config = dict(
    rope_fraction=0.75,
    bias='none',
    init_std_o=0.0,
)
Each number is 128 + 32 x the weight over its row's rms, rounded and kept within 0 to 255. Layers, rows and columns count from 0. Numbers have three digits each. The size before them is the row's rms in percent of the matrix's.

# down: layer 3 MLP down (transposed), 384x96, rms 0.041, rows 214-259, columns 0-95
# gate: layer 3 MLP gate, 384x96, rms 0.175, rows 215-260, columns 0-95
# up: layer 3 MLP up, 384x96, rms 0.181, rows 215-260, columns 0-95
down214 099:150117057130093120085141144206131149097149151063114106153119110165092120143096176099178151083126097132070143110123129159146133091150162148070091138151084144142158109077136127098116086175141111086101144159146163156143140082129064189116130103108131185172101134159168128095095182114095101178
gate215 095:187099147082124079160129126144136122155126100141099158130137123118141110113108027170111107114180085130106109138113140196130167071132140108067139129105135125105153119098128179177113145130147117097152086159102127139178127134158099138182136159152143117137238161085100138126094125148106140224
up215 099:175109086156148157154173181157154148096103133115150132164184113133110160142093175102167126080163101107138091109134104085100146135156178124161076105085142193125115193152125125089118188203155155117130134105135117087116106125084156146125102145103131168128077140112084094187112194097175176124
down215 097:143147105105106096066125072136108122127166097154167124159144130123168114124171107071112167114131177155168106180116127155022091132168134091128108162147128065106138174165128170171160123133167077133179086156119177112113104115143087163131096124109116169105130151185153176110098127157193148122
gate216 098:156103090088112100071124104210126065106137064126152062141109073171162151129147173121102113079113123147199131157110088189092116157132116170123118116133184078184115118096149138093133134167094138114131088141136148104169115089118130161143105146129140121147164178147128137140192202140151149112
up216 091:098083097164126105175100111124095147130168084059124119129085142173134114122152144129167131105074158074151064162147177149162152106110120085181140202128120111170126111140165124084128204140147144120160142124087106149091157119127185073143111153127140173153156158098117060155153093146173077127
down216 101:141174190135133112105115161135110106073103088144101179096185123149103171046098147112079117166100129184144104184117213112106132177111083168120100095125154151149107141120144092171145137129177133154104165149153147078127162101167124102133153110188039124127146143160112117116105144138128152091
gate217 096:140117125107098162102165147112120159129098074126106136170141173146120080135113100055085147230134134086104126132075160141106132184150112159115151096110137183115106113104112093099099123134077155104146172122099129140083130036104116164133140120096123131158137109139084197170047169120123104105
up217 096:126141124128085135152119121139131101135113147154162211155124138178220172080111087104107122134097117102168127136095109150122143124165147074173139098112072111126140142142085112147129181190098087099188141115145156228135164140119097091150138168153085067105096136144174104139160117128117079141
down217 101:137150100161187085137063016200127076126112112122150116121106120116087125180194128124108132156128147142132120167179107139156133152116140161125073123125086192138162083098109144083129129191156119190104135100149122088150161133109115105162100101145117145168087128138079095137106123081084114124
gate218 102:116172108150137125116166098104159081091127113116153127116131131187102131118063173173136094109182129133117148133176072135103135146096129114143142147134162000156089130110095119146140098102067155094120104093148128139115119169169193144102133167123106124107108157073136176172113131103111058082
up218 111:086148115049139170119104159078109099176119112156175130074105149128125128096117085114157124118146162153068139118138105077095181142124146136121108168193057131111123093119130098198109055171085078146104142141104070130140102102117186119142080150114114073159100101116112150128116155122094080138
down218 107:150083137131147142151164125059094136139033191178152109149153146112159127140162152156122122140122139154202089138115082107174104141114104151154112137062135145151120157135148125064094142134121164138134140113089092137143155154080121170104064157178208100085088120132181101122146139166109081145
gate219 098:137119167150099112199104124128122170119103089190116090122143096140120169161143123119181116180129080171044158125114099104093095168085160145108108077098130110099165091119159100158113152123073135126066117068161111157044115137117091166173157107167127164145114112148151124146150082114166167129
up219 102:122111132138117149116069108142106078125160137106135215102129154135121129099137148138075110067092126117133143111142122168046157174174067123148147109149127165106117149143098128182117104116173131172095120092092155087129147162097111117157130109142110072084049091148129179220167144117109083139
down219 109:074113117101142141034142149084105115133127119089119162102174188143110212166120132125091117078107089111195184128113122122129102132163097111090087132136080133117163182175106079076077138083136142136109106160182108130148138069083146044131112128165133116121129110148149155108119133137114147142
gate220 100:129122124109144153132133108108178174180133132112095133122189132141080069116116155116146179140150167143142147088144069156141144160178125109144153097133175141144153118173171176113135100142158147132104099126079065108123079054137213097139095046089146154122183119091111131153172128177145163111
up220 105:230140096055143102106149060147159135156157101167133124153108130171145117181095073092135151153078090123080105082145120091121106105163109200111118131125137058104167167169195109124167086153159115118075118118100109141141134138141094148139131133101150123113142133136147098145074145147173108083
down220 106:113126106107164187132116146163174093078207134136068193110156123139122091152106149084125101172174134204140162132129088118145088101137172143112124101084138111100177123067174108101090113162168087055174095101151091159092150101130134124144121098161154093160161107093153088123132160133143115133
gate221 103:197126159124166143110106123134081077151158110133135170161058119157126136118121182077091153130136118145113138144094129125117030158178163159121205125123121109133158103163120177117127125115067144085123159081158087170111098165114150139122155171134148078132077101182181128132055130154122131138
up221 102:107120133143142143104143232150108108179133148158188165143096129129077168085205153138127122164177152140089056084125115074164128172150102141123128116106086128146172102134115163119124116162126110068087139121132116132159155090114113130152102108133115071134099113082109084072210109120106084131
down221 099:153137145172113153083148131013138128083165081133130123083162154152150148106072117102123151152124136101170135137151206167116145114128163181152118136099149141093112178099156114176051098106162146163177105191149188125126074133095129144120104096114124133138122150116160145149096149154109189116
gate222 104:130136110116066175079111108127154146134165072142140072097109057100169098133199079158141093141140116135102177145149122144095128083140106171095087102210134163144129106143118081136088104132134166136116158138139167104063143076138110123112114085143114101137178126112070141169099147119123061074
up222 096:151128053090147099150116102161090154131157149158107095096084111085117123109149170128090116124143094150156108174116212114100051146146136163155130097108093110186123097175147116201100075105125159070112131106096182114132154142063130112116098145124144060078143153123140104148136130061125154119
down222 092:097112126161073155058169128120111133095122053138171189154127152172168153046098117065134116108148118178101146101142114142138187125118159105104122115155215114087149092122156175130132146116097120165129114157114100160180107122123131097087188116145136131156173092127124140117134095160176128065
gate223 097:085154124143089124097147155119052167121068124115155136096103169137085115051135189111133192124106119123073075096160132188171142113120123093121119070103142091104124169134172109179102108158121134152111071187111177150123132130131160095141169093104077182125131105106162099158115129098169097127
up223 099:139168088139076099121174164102068140140172130106069114135107110085073128168119094119114110128095045107125123157108082105098127107045163116179102112120097085076095157124161135100101140154131152091118125093199138139108157144104168212119118131155090103152151140163132133184090148115092123147
down223 099:119152027106147143177144136164164122119121119094104136120149085156158107140129159120112163135130131164076150148192161141135141101168164084081119155174099160152123200131088117130108088085110104175169063135102099149128103092204081140135113141144152163153148174099103130178134105088191155135
gate224 102:123117130091105085179146146125124150154140143120089128129115198136175164138140063105118113159160159114109172117168095095153125081151133123137122145128111109079130133129164124130224146146152136118131140117168192107120075109067119096133116209121073179066107111108094069099187079143147132083
up224 106:197142116146129107137106091105127098119098137143094147096105163091166147210206095121125100149143101195091150088159152139122128139116069155147069126132087126124141134177151178166142102168127122143109133095178147150112093156074117126137087137109163064146180137170130083106197158105106086158
down224 107:108041175156115143129136111076169116136156114168070140176179131173111134136146082139131105137101143155065087171152091116144063082112087080164122143111142105164126105128137211130113137195121091084129181150069087147134106183112137091112117123133124093100162123115087132129139119091170132101
gate225 105:129155144143097164079110112157144145153142131113135179137075110095139089111088118066154130142132139134115168125138149211105161184122139141094131060129106135164059138135159149157101125149193150146128138157123128194139146079142157171143118109081033159189082115089083116158145144075141135147
up225 104:083091011146122107098134145117080137119100144198127126113133139119092125137098108200062115096107163152095072091122126083104094075129122087088146092152140136113171134118112131127104121094143159113138094112126123109132126112178142150104123138100180147077063091122087136054077083105123103131
down225 099:152142132118093124140107079173127117091126185131079104088124163057195084116110118179138166150127089114153215150151083046152141059115149134094132112102117109154110202126087101181104114124172113109144121108117120090160122191123130115165146121093157153108169159110165104105090138140134148110
gate226 101:145133081080085128142136117102115184118160121156115131185151192178066175082120161124148106135121131162112114092119102121192121094110147076103114137171183117108120158123118132112180188124154115077156134168104152141113072162149119088107180095128135113148153092130127105106114108099111173015
up226 104:138132138095144145161152173127127121144124145134126159145182173129167120117111122190143166094106117118136140163132070124152195156195099107163144229141175077104092184127141114143114086110124134137161129079128154136197123126114107091055116110163147121135116210129105137117130194170098110083
down226 098:163055102119117131138112191095138110107130137110138120181092114138149103198176107077133129070156109127205169092092102186156143094118101124154108121117114120072131152074119048129117087105161103063139111166087109160101164138118151096096115102103175171150128135099129141161161105134100073146
gate227 106:185115112227165154065154076118174118107185116135153117107116149064130147097098124111158111126116137149081163136134146183135137170110185134143162118101130126129138114158146131207083182133132140116154116108160104148115061132064117131155129142115149179126068160164089138182107148155097131082
up227 098:103146120058135161101153090125157125164100117115084100107165115033099105115191166099124121116088105082114180131107116116088117146086130108100113130128119176140112113124113131116109161136072095101187106112074130060124071153124099148153130106142153105155128162121132039072099176098182134165
down227 099:168114146122130092178129128088071095121093102142167076137123101217100056182124101117099157098121146143120138133176154155197167095170150164180096099122105140101096137116069136145116087138132135146156140113131168092073177092082100165094122106113144170098102069137155128139151130100106176093
gate228 103:131036159145125089168151116178139104095168149132109126175098182130107111145087174156140150062115144164149160134160103132167138078090162118088120160191202120100111140113092166097116127183102137106119127093126144082159152083105159130173111164089103121071163123105113110130083175160155150168
up228 096:135113155165150151113071113186111186134156147131168136098058133123056123104072161066167143147108119169114145107100106109131077130160102108114155139155113127098156143117174125088123127120105172167139103097143124105172166108098140141196156176185123123156163112065052179143118108128193138120
down228 104:143075174119174158097138122093129199207112105123140083180096151185093095221139093143094116142124139083094137114174104091120113114153157149163136117155132179126115137103127134093088178121118116205082118112160112151093143109125148192133159125139164129124091158146154123065111141182127093128
gate229 103:193127126114109167146215080138121135080158100054138154104109114127122124156153134133103106116135111073137116102158108136094126132148124088126101132137079076158028108099148135177099160150146135109155160254129148157093139132156124151102149160146091090161113125111195135139125152136121109109
up229 097:122143075112176076177118130144122109133141140081177015102135159122120140172099108138112175067127127144094100110120151141134160166127149152086137111125098121142138126179170114097116152105087137107102158097144145103149087166118156095206199117158103087136133097143090092115159057121186145102
down229 094:118088100156029154118115100132153067164093120119179192126150117124166098116076086073118128139141154114112151113122181109066133103150113098129124166173153117150103125092159148161071164163125094150125112179136115174148090091097074113074087135109109175120162173138131142121118165193122104095
gate230 101:149185140123135101159125037105196133153165151115132100127144171149109110125151085177152108154139146161060091090116066157134134119110128145182095059135097146107147125159178122127132085138157140097128140179113080100133108126121135095151158114139066090141144223139054096141150111124142154145
up230 101:190107141218171178149136133138060113122099119135214139028120110108078147084129108156198115129094171135138118114114084108148156122165159153106107102109142136120130142157120141147111145125137150107097108100075101101171142123103101133114159112097140063150096088103127177126115064121110101083
down230 102:105111144105094124124123046130098121151095087115128058129118137150142105085149132093117105093119078146171146159118055115135189122138059117202120109146173105137112146127098084099108106127134138063101169098115107076123127153140130135223123131097184134158152088135113138096066155093141075119
gate231 087:116144115151121093116116102096167074131112154208062133100092141124136107090127096160099146078131143123092143138170134114170073160107118134161063136146164072153115164067148151157118162112113062091111172109118171132155097147099184069067103156126111101148103124077143135164140173103176148162
up231 090:127126128131135128118153133080155108136137133157055148110071128087100137118115179116082107088087122084086137141182091105140068078113124126154104137145111092140120132091168108133181124087127092107124232078146146099142102159124100077178115199127095122155147140110105119218082161122148152153
down231 091:149118079166133089091135167114103105129109087096126136128163119172103098075092201149144086112114089094168098148122166100105167131123102120092143130072085152135141164170127097044169127110159143180142149103155138078046110105185171208139121117165152167094099153147119095146117133107120118132
gate232 106:128067196139133099145089115153076097101115131087148086113143150174105125162113112072096126160124086047084142125115065141142181156110119181114106153142120098121116157109136061187116126137119141111079165113121120119130121130082143093120119069217110121115174129136126130081157133141169206134
up232 101:170119108098129163128129105118108110079130091072115104051100134083132171136117128080096141176146167090074092138157040130122142121112098137149134169108121131128181124115174115143087164092116134108088137112135127165153188151102167143078105091181212126123196078167141161152154113109159138132
down232 098:162133143152136108142099191063140122190105127139116102164115092094087167131110116114135180108128110097146165078089097086155118160124137171139063100140114106150192149106113062080107129100187112065140119119137096078112115120183125215141150134083148148097092116104107100104130105151109069164
gate233 105:092084092099101142163134102142153140127146130139079186132080164113135169151079124093148156222155112126118164100143085102108124157104118121168165144116147134166144086160091184118111179093090171129153147061156138114101097120123088132152173093170167150090157066100156134159128162099174111060
up233 103:110116148080080084107130124053072151110140151151122153121137109116132156063143084120114128105118165117124082090115127138016126154202093163173152077066100182106130085094150149152113135147104161130162117106089134154081116137118082104098110132165139100118142139143141096160106167136179160176
down233 104:168041132145081136151181131086157156101180135119127154160113139144097065101107121164206072095156150114176113128135128121070075058145109125162098165102115077121191162131112161104096094095156142149180151103150110114115143160113150075117118117104146180126144129152110101080111118102086101156
gate234 104:120098081184132174157142106114089156117158137147148119099079153143124113139134099174161133177112090115117120178129114157080159089133154123185154167093075136172140100108214196138103132127109204147075118095059186088151142108127154159113120110127158117188171138124141162155138118084088134140
up234 099:178122158103071140159101184106119151122139172136171104110151113060146152154133148182109101121165198158070152188162124113141105162161062142164120134128131131138214132159119088090104123176121097172130124115144119172144184102151130127102170093178133197132063138112111116148124106139093156142
down234 102:116218098147098158171160117158163143126164159089158120103103138115128111145166053090159140144100136171110145154160107128088131084171168138108122093140105098145116157108130123109097136184125130106096048143126162100134118151059065084169110154122062139099160115129086117132166114169210132139
gate235 088:100077137159114138156096164111101139097085122105127091137164130083165084098112138153125151123083185054158125106126145110132142118143111177089103075141128152112118202144125138161138077193120116079038144145094152162180149159120156104146127136071067101092095125123140154117158167150091089182
up235 094:174113151113110082104175175201090086139141108157139139152146141119146171132165143101101104118123145105083118104159145108149117127155141121150136038148179103099117187152133139117147074142137066134202114171100174132151100114097101096140121125140115163128111186106114082138172077127145034176
down235 092:138144093094114091100126102054148143140116125098096058023121129140141069127100086128116085112135111140147168095139158127166147117093157117157168152081175110148116084123157178126171097103118138128136059166178091136111169130152160170160107139162134141159122138111198081187143158118165131098
gate236 095:165130081135084177150187126123096111097120143115156090127133145140128102151115102135131109107217126143137128090118134133124072095057133133165059148119128110084045102210075119105047138086088149073160109113132112132146075121116093096160112104100114112155080099137105087105132123156153138123
up236 093:145108101104136059152128133167108097109137155136139114216141070097158167098154118095099126141135202138081198091162211152118124156183120124126108148129146133127112124133134148153112121120101170105130143178176107149150091091141175173135072137093172133101169107130211141109103133147167113082
down236 104:088160187142123125188166128136156155144078096086090105155155113130154155143149138159145117125114085175072095134102065128051136184120180179110141124123141156117102098132104102087063136202147098129174124100078108079109183144146126122103136082188136099156126096104100163148165139122084121111
gate237 100:163160152114118069154068118149125128123194092115149106116151099122164158128135182142073163154095126104148179180113121131175124110116123164150042149168085115174068180065103110156103127118182156084118130158101093154087146104171116098119143117120090106072116150161107091137106086135156091090
up237 096:148159157096142137145108116136155112078104081123100099107084134153099177093185105122108150139122146104115123176076126163138103120106063083145119114135124189120121193142124077139056119135187161081060171091136143121152145186143116103143137158110155117135095096177155105046101071086135136101
down237 100:196186135158135148083085118095137132206153116134094112198117130052125124090153107117146064136170117159157124162108097102101152129143127095168123108134158136121097127137094179131146166160155136120151145141125160079147104195133101125118127098064145113137166161171110142092130071168196184092
gate238 104:125151100120129162128078091142183178130146109118141116133169189104149117095103089128116120125120146166125208147111142161118091113115116140108180159128184081128158158167135148164150134171116108128170120122140092009146123088166184130136135146089080087120091150151134204107061104134134088121
up238 094:163135115123132187100119107125065081108121103205151123115110120153130178126158108092203136136118084143120143125131160121133128064122099131071114154086114148104123148099049117142093148080080121124095078092171113150118068140165096154079098170144137154099113118159142115129073132038167101135
down238 106:133144150120190135139112180147152162101131141145144198131160156103130120105188134107056154153130095143114092139120166221149133146156168099127151119084174115097110187135110116141130090147135129150094053071134135132102153135110106116073069118202115141112179083126114119192157161113149098090
gate239 098:083119173125143160128128111068100107082144101116109110105087185153113173133135084167115081099086100089113148105115127116146100142122101130125154051102157128111150099138077105124133181092139170147145113173187135075096144132104172126162083203055116153171076113083127084164181111120124101114
up239 095:149162174116178126127099115168078129148183099139146133091129127083104099109083068115177113086084192129152130100081138097148130176127118148156122081124076161128151140166099087116170152141077116113134082101140109090057096099090162106152096094114203137114174131097169097152135153185116109165
down239 095:107162136151126161189087185087077113202144145115096096116110141121101142184171065124176119137131139155111049154147116168151123099107113094133092144145194145151134139197073134112127130117157145109113154089137143213132130109074173128109130117117158132078191098147137133101160114133143188140
gate240 099:091123113107177094098116164168124107113106085095142138158105129087058107101096089139160113156085124113063104158113123168085129125065202105157145054113091157108133176165134107139174118126102163119062120134087137107134122104100105099139109126088106170096083126161119113104167072059134177149
up240 096:123125112133140138141143073101161187169090174122077090146158132151182101142127142081155136099155155121159114150116170115225119075134127141104110156103168088144110177117085108166132135149118169116204164109137102075186157141111129093114111137178138084083100108117082136148092144133152132042
down240 094:094099119120125183113094094099077168104137129159075152106091138092154104087128150150140142158061118165125125160140111078136102068125090096138122100086119106121186108102135148155116125086136108175075156149141117187162090110065179079106191051084117139130185111125163137101127113117163170154
gate241 106:080180108108076112157144138106163197176120155091133120110153157129085139110107203074138129139083087139156127101127103097142084182091130119177136149145138068143166151075152117177125148128088123112155190112149136087099128081070119108164157116096117185151078134160155142134122133104070179095
up241 098:169162124139152076149117116132242167103141108140123078125153111135111136157133134109116147158112153128140150111147094089114157149131136147122093181137066121137154111095169182131087133170159096136112149154100104159164164066127145225118092070124186137133095116112125126131125154179038104118
down241 099:055157122191129177142093118148189125188171123171157111106156166141148124138125118090088086148102080097161121144116129082100121116126085118110097113230070112132106117022153143140188121123091121121147161136118128134192120135124167164112106129183117089126102111155105136123101127121107139160
gate242 098:099164131170127126148140039170189128119116155145074106136098046155134134133138080097091186133146163159128132134107108155142104149091133151179132181106157105139075113088098142153120135160194127106118131105142114147057099157135112138114141081122131109129049072069142096093151074086122124117
up242 102:101126123159141115159098108144172138170130149128121117112091074115167058130141099074108113132122098097069163084153104136174102153087112108149139181138157121110136108125072198194145101110212086129101180154161079156080099102170132126168170134140117142168087120087107089088139115099114104082
down242 096:145142097133135150161148138139150158129140140151104088140096079028146107098120119137097110121125087113045121112126137154143082132100123075112141174134121158091186203094088167099206113097103077186117144200130162172104108132156131144141149150126154144145098157163122139111097124174194136102
gate243 096:109093163120160117159102093114101215085191136132203082136103141189121119137120127123141131097123112124101108162091107086053191080104155143190151128164113127114188123167153077167088088105159081088161129083125124126089159123089095111114133158122126115115176091108154070118126111124134151135
up243 094:133193104132088133123106114144142097173089166098130087191082162164145089091155136157143125165146115147192100108133144102217145117115162134108144085178078164103183133112070192143131088063120125128141115144116166146145060138168129089105136122129132114158178160162121143161135110095172081110
down243 100:123148088105101119130131102065131142079194135118141133110100083104188149142147164150134118119157117106110121085141174133110060082153105110112127139201169138103129081159136138140174162087099120099152116128147115127089100180077089112101143091027126179145183098101134160097127075079171118117
gate244 096:125138144110195156077147150135089161096150142167116118096135126115062125104109062153167156104153145098140213127088126148086099083123137119160087109109118132107113116116076174137085137183194110125151107157115139092172038126098105098122131172135160105131085178107177077103098087135149108131
up244 095:115146123114159158161107126157106103148137133103086158105135142119158132116137091116101147088052092062163119073146161133127164124142090185151098120157147115134083200121131201064042103167128098196106136125171118104109157095116126128079130108117094146136085095093170134155104133138087059149
down244 099:062206116092129063164118138144114097135188101132151130082095108121174167174116119109166160145132158086113120118140124144174075145124154093158175120150161153169107114166153128137145034125211074147075133101139118124137143102167112109149164150154122175129119141133102185141166144147122162081
gate245 100:169095161083094167156131151135181149161128121086109114130114145150146125145100113114119076165174056206105113082114083116162156115097143145138109115149174072096133099198133115113104147083085154117157154130096145164141090024149073127130145086128175170153113146100141115118155157124109157080
up245 102:145089157094118141139154128091118178081158132133097106100135219140085185120093158154141085123135088179074101075088115182126123171114140154077076136184124126098079135131163167099119145103140124087111110101141139103152143117102112152153154101157119110141039147153113165159058062138114129127
down245 101:144139133117090095098130108121191136175125141180107078135161109142159092086172126115182110142137123129174089168116171148192167122156163153095096175096125117132090140163164134093221164116153146100101145148120133150177124103092137140138188121180070121125136081091152096173102110169133158192
gate246 091:153103079140073122145126088149129152173110123158091140128145215118174086114093101158115064137109178140140194113187161126104060166107114119096078089118171133141116085112101132081130124173144212104165148090087151149133164179157117145095128116127154162129110157155113149086122164108133088148
up246 098:139094095174143119141059142208130139062144158110130100142125131127170132129153093138152129121072098116099179168151159097120119100118138134121153083158147109105123153124109098134163060153152140089110112135146148086058138178078110098190087105179108073147134078114191156178086185123124107137
down246 093:143126173123089112121135122092125105146123127188169143093114150132116143094103143149095096149173120164142032096082125177128155169121124103177074174113127142153140110138177126075126216140131135150134135092100162110180114069182117125075176122132110185141147174121073081106173096140119135090
gate247 096:153146128078142194131111094070154140110167088069139175155154095118110164085124147201112138102181143137124151148077160162149152173125100105104110128135148186170148097124155107161134168164175183155105147149147111079083117105115111109057133125141163163181107136083143102144134072156173090157
up247 098:098120142085135129044115037092151149117150100180093147142123139137091141112161143164111138159131107177115121187166139082124177134155114064164089157144109167201128087159156166175141134136121160138127125122161118118100103144153181201138175122154116174137176154096143094127124118140183171151
down247 093:073168125118154094105155128113099171156123135143161106053074097126166115140142156132117068126114157116144168084170113179102133083096096148087176180107119097140212112146179138114129067109077108109117088104141139125153137115134180103112096136154037157119165143183091124104136160118160138157
gate248 104:120094120100122139123145100133124185150155073104131099174147125111160125139085135113125118150093125169171157085103114097167091123176142069121126110195128098153168135156089100211174152156139092142140127188148092120121061132123116090161103122099158103097097181097129035176171176113156113140
up248 110:158134081148138101114121167159155147129099130110163072127171128081143136163134105092137069113133162171196107091140110127174060180162141098103128115181138098156123178119076064147160120078094122147105134159133115107102135097133077056144168115129074096126138133075090074154162133188150124150
down248 106:094115140102128117162119137126138098134086116090125100163148088121141136134097109133126159156161128127094121085136090069120110155081141152080116142071112091141104016131143179192159095145112103173124122174034114161124154091109156136130210110132152194119171116128081120111123163106141173105
gate249 107:144164118105053081140144185108127130118086136160130113152082100164136139101115132113045146133140149132099158171160133119149085141155128156159154139128152105149078091174151139080080060164142173179196092167161114118147111044112160112116124121109145152106199169099105171106142118120092101143
up249 100:152145098151120186070152086112105148118150132184106105059160096100174166122086126125134099134141124170130195163096123101159125119113057077089158055142142092143142061129131146129137098122185109126151083143136071070130114091160120130109132124095108138123111129119157097144138161119026159141
down249 099:124181125164108164137166153094142157176121144132116091143137113144131083158148183158134163094114151101139153107144120138138123148072154155185142159177096125098140147080118170050088107106172081160179127108138092137142186090116124150037139099159149162197129158165068118101128118133134165186
gate250 099:087114112084123132087180085121164135127092083148133055134111145144119125113106159120123117148103118110094165139119098178173084135109145083113121142101139107087091114129133169140156081095119085102123121126139163135212059172149192076121180146115170143170166176130161186168179091157139112077
up250 099:073126096087108112063190111119154136144130119086070112170129155120129115121151069106101172111126129121138117093148153138069146113119157101155126169055142125054144149156132137161117111119050136126165104085213105139085153076092174152139200077125147154144090139140113103101115135138132168102
down250 099:164125166121090093122116153150134086113068123113137136122141118134054126147156103138143122150161104154088050128144189120184150155121121138179088053143147125173064120115145125196125128087144147154140136158108159104096138134077059104183121206143141138106128105126173142130123130108056089087
gate251 105:155104146104130157115178114092089150119156105137146113134087164080130126205114161202075128136170132119104108142108108138133223104136106131114099162137153110080105111083144116108068142190112187135180103152150126149143131091111088148085133192093127174163143074161106157147094105128163078155
up251 102:114187127095117134100158189159145162130136087127104132151141172145157111105122084090141159150090127144181072153139119121140127162159148133158096068091159143132183174102145183170097114154160123152129133134144142144143108163153204088127034042182143102116176149141097093133111160103156127162
down251 104:142109151132099150192179094151086142179145142159122107121135127084090131154156134152157058168120103175116120136077093126179168090106097164114077048141122131066186147093151090134083129127127168130190106175084155206106074129129118127123141135076119151130086139088144113154129131161127143102
gate252 104:124075176152148093196146104168130127094109150124161120095151146123089103146076143128159101105144162126155141034095127095141066120119124128183109105120161137082129079140120054130197114138168090138124084169177093082102103097110122137110158093108105138161086154075102164109108151096080098155
up252 097:105074126121054166129127056158132073133109116146131055129132113070180112077096140125202107131100155127119146127189130131156122109090147185134129156142113095129123118071088110096141107076171124126171119141163156152169111108157049159145148083173074117144113113116162187155105143120116114111
down252 103:162157086108116237198079106138139081174091119070129157077139107173137154174127134125164180125173134104073141096129107120117168156130136132101142115147146158178119082128069148069106122126127140116058077106098134152123113147171197103138159141087117113165143121105086146164137130134113122126
gate253 099:153082143135114079096148093172134117094051110162181116132162100164116167138114139137101131107115097122195165115123075126106142124108147102064150151157138100141098106139069146133168088102135155143128091090124127157139238153161130108127179164125072094118151111147145065102171125172076088131
up253 095:149137125132183086159098166180109105138121068117158133121137090127179090095074170130119133140086127157143147111114133110130089057120097112127126168117072084143127178135157127131088150117098118080107173114088110173090228151183142103108103122155070074097102096148148119113058086120112148144
down253 100:120142152097116163130095105089094129189132131096135177205114148100078119106161125184174082148159136148093108185077104123154125148171123167133168151108114175096119106202150117131132168158170165202134127143146127165174044126116137087190105156108165144149100163119129126124159123170118120096
gate254 097:059117089083157173133154097155146087136160183170138123154172151108062168134163148086103108153126157165121139163191103114178134101180132104174119143132214126153088132084144205148151142126091133150121072115112104143159139134136161124140117115079124156136145170102116098126189155083133138184
up254 093:125079123152132168068164196126157093066062115175136097146168137096064095173137136115143138198133119125160170110131142171081166201116139138097140154130130169150143113076140110115138109093083177121127155098072111093113169124132160129105092116170054125149146087103160138159116164144150120146
down254 095:196149121137064102090114103139108112127134158177123116175084168165116167093125136107130103133184156146118110136148084113158143175119108174157185156158142139156112090169168147145128113118086083098127119122045156140125170154053052141135205108102161161174120128094144159167104120096125154121
gate255 094:141153124162115103153107101148084180095118083164084146112129151150121096131160116176152113112084066150093164132079075120136140114045172151158074128091161122098098098093181103130142063153149163103088129124189106109164152105128106109080116193127133114146086158120092073146118126146178165175
up255 103:115106146155140091090105094111130111141103084162081154148090125161119175158189122118068102132135123099108118163160081109089157180063094208125141114099068161078154148142157122152180160152145074117081114087117161127143170143194126175148178169121096125104125087119123139145111180127088124089
down255 100:153131093158126135125061137117163121126069165081108096153104111136178143079073122173146133100107121183147139178109153147104092118105197097115144175080150191117097107136054197111141143107174099176142120162172123139118113141136162171125143089119111184153135066084156142114167121165126094128
gate256 096:149173101131141188197131216093112081112170117111091083114141187111172180133104135126127125150182149113119094118137136056168112142111179137097160164079124096153119165129160149188189149139147111087119069098123090144101130143181129154160175115078149110100166102125126098128141125113143119171
up256 096:092125168088095131095103101136161212136169124061115124168132109144088099159151134112087147079092116122185177156154133187080114137119062119139126154216131169075133066138136118055097112085125120149123182112142136125159164120091150139107124122147120157112119144164153175145127149136085094093
down256 086:130105124063133109116176044198119163137112117115162124140084110112130140134175117073136124105132155131135186115164107129080114107118128103157115121172158159135180139109126129109083132103132121102127127122108095178164131136045075074132090127179066153154129126165156118099141107169027080128
gate257 088:126137104125106095190156135109083143053095127150090136062170176116133140117115126106116100127100164114081142089118147110103133132089128138160117127165161084143145146041151086172131132193113174139127140161133086168107139119081088173144104150173147151090192158124107114126205159106098058126
up257 097:167129124144169123134094142144153092161088115105135153118099096112098161213100140153196120177163161136131164084126121094129175126135166038088145157148153149119139196134070166142164162157093115085102112089166148121113135115155152110112115102136094095176081135102112156166104180187163082128
down257 097:106084080090078112112157135089137140075104072134150126142158168161112116074173137188155125088149102209140086081114136120098149104161123149132138098107108154089106114143157123093077121154171096099160119162146134160178105146182054112108077085163194143121159119114173159101158138098106100136
gate258 095:120120143128122134175176104153140063131107071104143206087171106113104140120183135075056125131116107087174163101106121086179160103134111114122146169083115093168161132098085085106124161155128153100087160142083119144186111110119119117107117130141146209124138116115148115134100209176129070135
up258 099:123084067117162103121075089077150105116155212115123148186127138123173102181112122164121142117126175131138066166068129136104154099187163103147129121154130141096093124110114157081085047111105145163115103091133135152120150118194135161163136163101136113122202176136155135150139125076115086148
down258 101:136132089129107181107133087085120143141151150091141118083136071131152120141138116159171084092164156140143145156151229152111107107169144124068141157136146131119113151117072172086135142133133136189108146083194127112185076068140139139121100146104108100139192144138148160153155132136219155179
gate259 102:115121081177102093142099174128109091141102105123095085097199156144175158096172148192159125162173171055072137112062101140115118108096074129199165130103120104133119109101115124168093120125158106128088128092176107067161117166164082120136131116129128149147147152104137184151146177145118102160
up259 084:235129139155152105098162150118133181146124099095108120159125112103097099122125178110177113082100061124078134121081144078064174169125154146130150173096130069131158146069108083153108130178148069158088124122098141136147082122133161117143141120069116145121197110153136145101106141129155159163
down259 095:102122122169110051140140165055142094097096125124031124165098140129126149122128142177147132160131164101141141116089182122022139128126110138224104132105095142054133143126142111134127189118145133156154167108110099152064087131139130155107149133144169137115171113168161138128112097156108131117
gate260 100:095084153161144164171147191121211111117101150126140170171115085095176100111141124162065133097124134148142074152117106161119094134030156122113142119070143172133134078088123116156083178115103169118100132143098133186167163171098129157119120159125139147163140114117204149126112157140161090129
up260 093:118162157147186101110100109111161142102118144062152109092108114130118095078094130105117161112120167118125106108143097131118103127139113126086125183069117102166091130132113156125107124059090092160154142158129106068066175055074050078089130163088090119105135124143132085138170095165174182135